Each number is 500 + 40 x the weight over its row's rms, rounded and kept within 0 to 999. Layers, rows and columns count from 0. Numbers have three digits each. The size before them is the row's rms in percent of the matrix's.

# layer 4 attention output (transposed), 320x320, rms 0.0346, rows 317-319, columns 256-319
091:505479486487484538525543504471495508494502446556531513509618532490441452447512520488529598521463480495526535494480538484447474515485468440431559539474530408474528410471579533468486428488477545
093:528478475497547547470487519519446532515496476525556427455542526497597483501517529494514501402434533536510454497471480478528539437529575558533456419574512490469468530510530533542537433510514485
083:556500543513474417463501404432515452462590544499493527518478516550441482450466507490505507537522454602474502514519467480445570527474501511531529486453445438462527488464508529528546587462492553
# layer 4 attention value, 320x320, rms 0.0279, rows 318-319, columns 256-319
092:496517512498490520508487462533513497510491502523524515536441482471459562545447507544445415531478436516513495524522511545474427480495396535502562521431546498523532368522487439516466546508484571
090:421531520543526560553529504506504553496456507486431441501513468492601531494561478530535558470490507439509498482477504509511477450532535552566509476531509467567463569534487521417443468518473420
# layer 4 MLP up, 1280x320, rms 0.0397, rows 0-18, columns 256-319
092:518494465463545577512490495453515524499516479418451525524516553467535487568465540495496507573499483500472556476507504540462475527455479544519438502527475481493552575533437452496505469513463480
096:509539475500446457507480453519498514425533459608502475496495477567535470459475483472479559419493546560457514446461450457477585491434504503518533471505542479540542437497525490485576520542522542
109:503529495580459502505480466509477503468468474503413474512511408518495478508487469523531507500538487511562526401414517542539538486454527472497448596496522494449537515449505491532515524534520548
098:505500476525542545453442536451533609521549492439519487505529473546476478468445534573546466505461521513521455491451523457538520524451568496578523432416486538447515481522524476579505501568354524
102:487533581481509547525542466511493507467474462462547533545538526527445460468519454468486437448514538531517495506477546502520488553540452444498502509563490492532446404522534538488638534495507542
106:481558445492525545496527456492479460456472537477456475528431497488468513543549503482543542537517492522499500487515551480503579496452604521515418565478590532521440546436446514461534529453513481
100:528468432479483437498447517558505461558528546459508458539455531496471496504481474470496572496539477518477533535531506511525487484498490443503501476474528494519489482482427467459459486510428572
098:476465463435569481529509546566544548496518540480471444563445468495457516476548480488512537494501593503497559520495561584480530537487523531504479477505496551467525457472473478452495472535507447
100:470590466459539509485594527481464497510453481577476598594447495506508471354538455501530488449466568545537449528486528516467524514558472456457462446461464470478473483457438449455439563445523442
112:515525512503496472477493446537507512565540515572537486505500538544446504494534525519492471520508440454508567501429480450513481452510542587547489536488548511527539571496396577470557451450518405
103:496482479534507473489434426539516534536480532507492493454522551474494477484484531540477447509555557481511469486516595479513471510473544513550491476562554454565457481446451475522429498522472546
096:456548539497515500479537398533510537498505417535498400476509446526464463495436559462536491508489564523496539534492480492561495502481437511537469475450463498569489531495563430509496493470555465
095:502484460429506517499454493480458503573486478516507488506504481517471466523459551555516531493487516457531411493489593460466474523451474511494555483533513515510464487525473506445496469549568597
104:444474532432470531536446521493500507455506485475567463473510468509499513532468489576468569545477521434512516449467510468448514441492475520483486540450559513581505578543483465483522540575532556
105:518515525526490449452435527479477529477526573546548483526522511505481475488497520473542509510473464578435523491477474463515554569450503486478509490456536504469519536507453501563473520529425547
100:494534549515533545496471429435538485557484571474500491518483533501555466511457511570548472474433598500510559508552491501502557455492452506504477521511509419584498435497541523477492462518512472
096:573481509518513502495490490506416459513527520558492535474461441534478496461537527453509552444529506448428485491455470469473505483456419520496467550461508469504480514527472434446525503461400489
099:463404522486542596499469477549476492448481486547452592583480516545461456539506514542507508558548542521510510560530539478503566508496426559532498509460485465532479538527535504525502464492507552
096:448483553507477498518498547501498469480526458516528458525563518492497547441472497481469496467491528472519514495458467560497445483435452546557519551422467570505491490483500533507549491512512528
# layer 4 MLP down (transposed), 1280x320, rms 0.0398, rows 0-18, columns 256-319
096:577516483524450511518490432526568548489456523563528516546471528513471454520471519504557504442499559509499512437541524550505527482503597449416515527561458491461477519475482572417512575522411545
095:472474415429525543562502523527516503499424496556508512481449514437461506565538492462490533521527532502461418508548513551546535468519531562496478554451554478506435511489469544462532519544587516
113:499471465580532488500533558472490517463449521464527560449465498545578490461506543500523378543535520477470515501478473451393482579447379446561493488475521496468498477472430553495453568457465484
096:556473571489520451521491450454539452460530501502416502448465525425488503489485501548471500555468509416544522495537527392464529480451528442448475537543463491555557511456478497489406550492515483
103:551533468532533521474499494512519526513476440573449534424490536476509464504458486470488487478480445502562548500509468476478488540511487548508579528555536597549571515475462396503546454512485547
107:509478540499427429471553559512440489508586515543477521496562478537514525479506528501482511462397472499530512484480535537503543452542589503503562491550491423471428439528466471487480487468515549
107:506538583519481462470515513511566472459441515470445487530506541486487465454463496548408476500471486553484570489500555507486516581475472460469540485526475447516577498456489484493532556500475537
105:520519407504474449483464512495479472468546528515505510464468510486544518471501542484507546516519469473513546501576559514449517510537509497593508548504442549556476531516474498469514500524476470
098:484454497522543546572569534515594520574481486506472514481501478477527525557510522505420561520455456496512529492502489509546495480490490420477528540513460518508588542513520476536526487513379529
106:458566486515521520534502414509531471569550534540479500474478511473560530442549513479510455519507553461507551501445480461500514511446490487510528531505601527478519509527520533489394455541525506
098:504444565439504588527453531476546431463503506573566515477494494504419498552613522588454494488387468555463509548534550440537534453382478499495532490519491475481399544527524500518424532493432451
096:508515517560503473460452502440513535551512533540454419473450496557517520538570517542576477492444505422549476490441458519471536586515562480476478451563526529493471521430498501507431508452466472
096:479485471484468487543486500507443500494495496478526528476554530510468507449430487510554489507509470529528479504504474545444459502554468503454498497542482506503547510516540525464478452508606493
113:475485481574521510496526526522450409451482489534502575497512480457463499450383421519460495480469512469507536433475469518500462488488478542559485494524461479481502560508489515469487485478488506
098:501559581530472480497489474468436441522456522480489499499521494510492540461571578479468439444507565498475512518500420501505450534508481468505470519508444544438490519488486590564541568549540530
106:529517472567515407516486552500533554468534467524548446494523523455499487567459443489507451542529544521524527430564483483413494520431546473496509502505509503509494476483528407432493559461538416
100:518460448430511491474491485531538504460521503450474446481491444533538486467541585507469507466519472495557497537459544454530470506562456448527439557539487501466468555452510471568453489542533518
107:575555461449509455447515497476476483456420478473529418487539438512592513498479600509511534484574473497463544526502535529462525495501526520476572497479457504529530502496500503454472548468504552
092:502521537441523557528487449517495507547523454465521515463499482517613371497573458526497509476576484466502528532524480463496589506517533431559458419566482444568513566475472454482486526424422436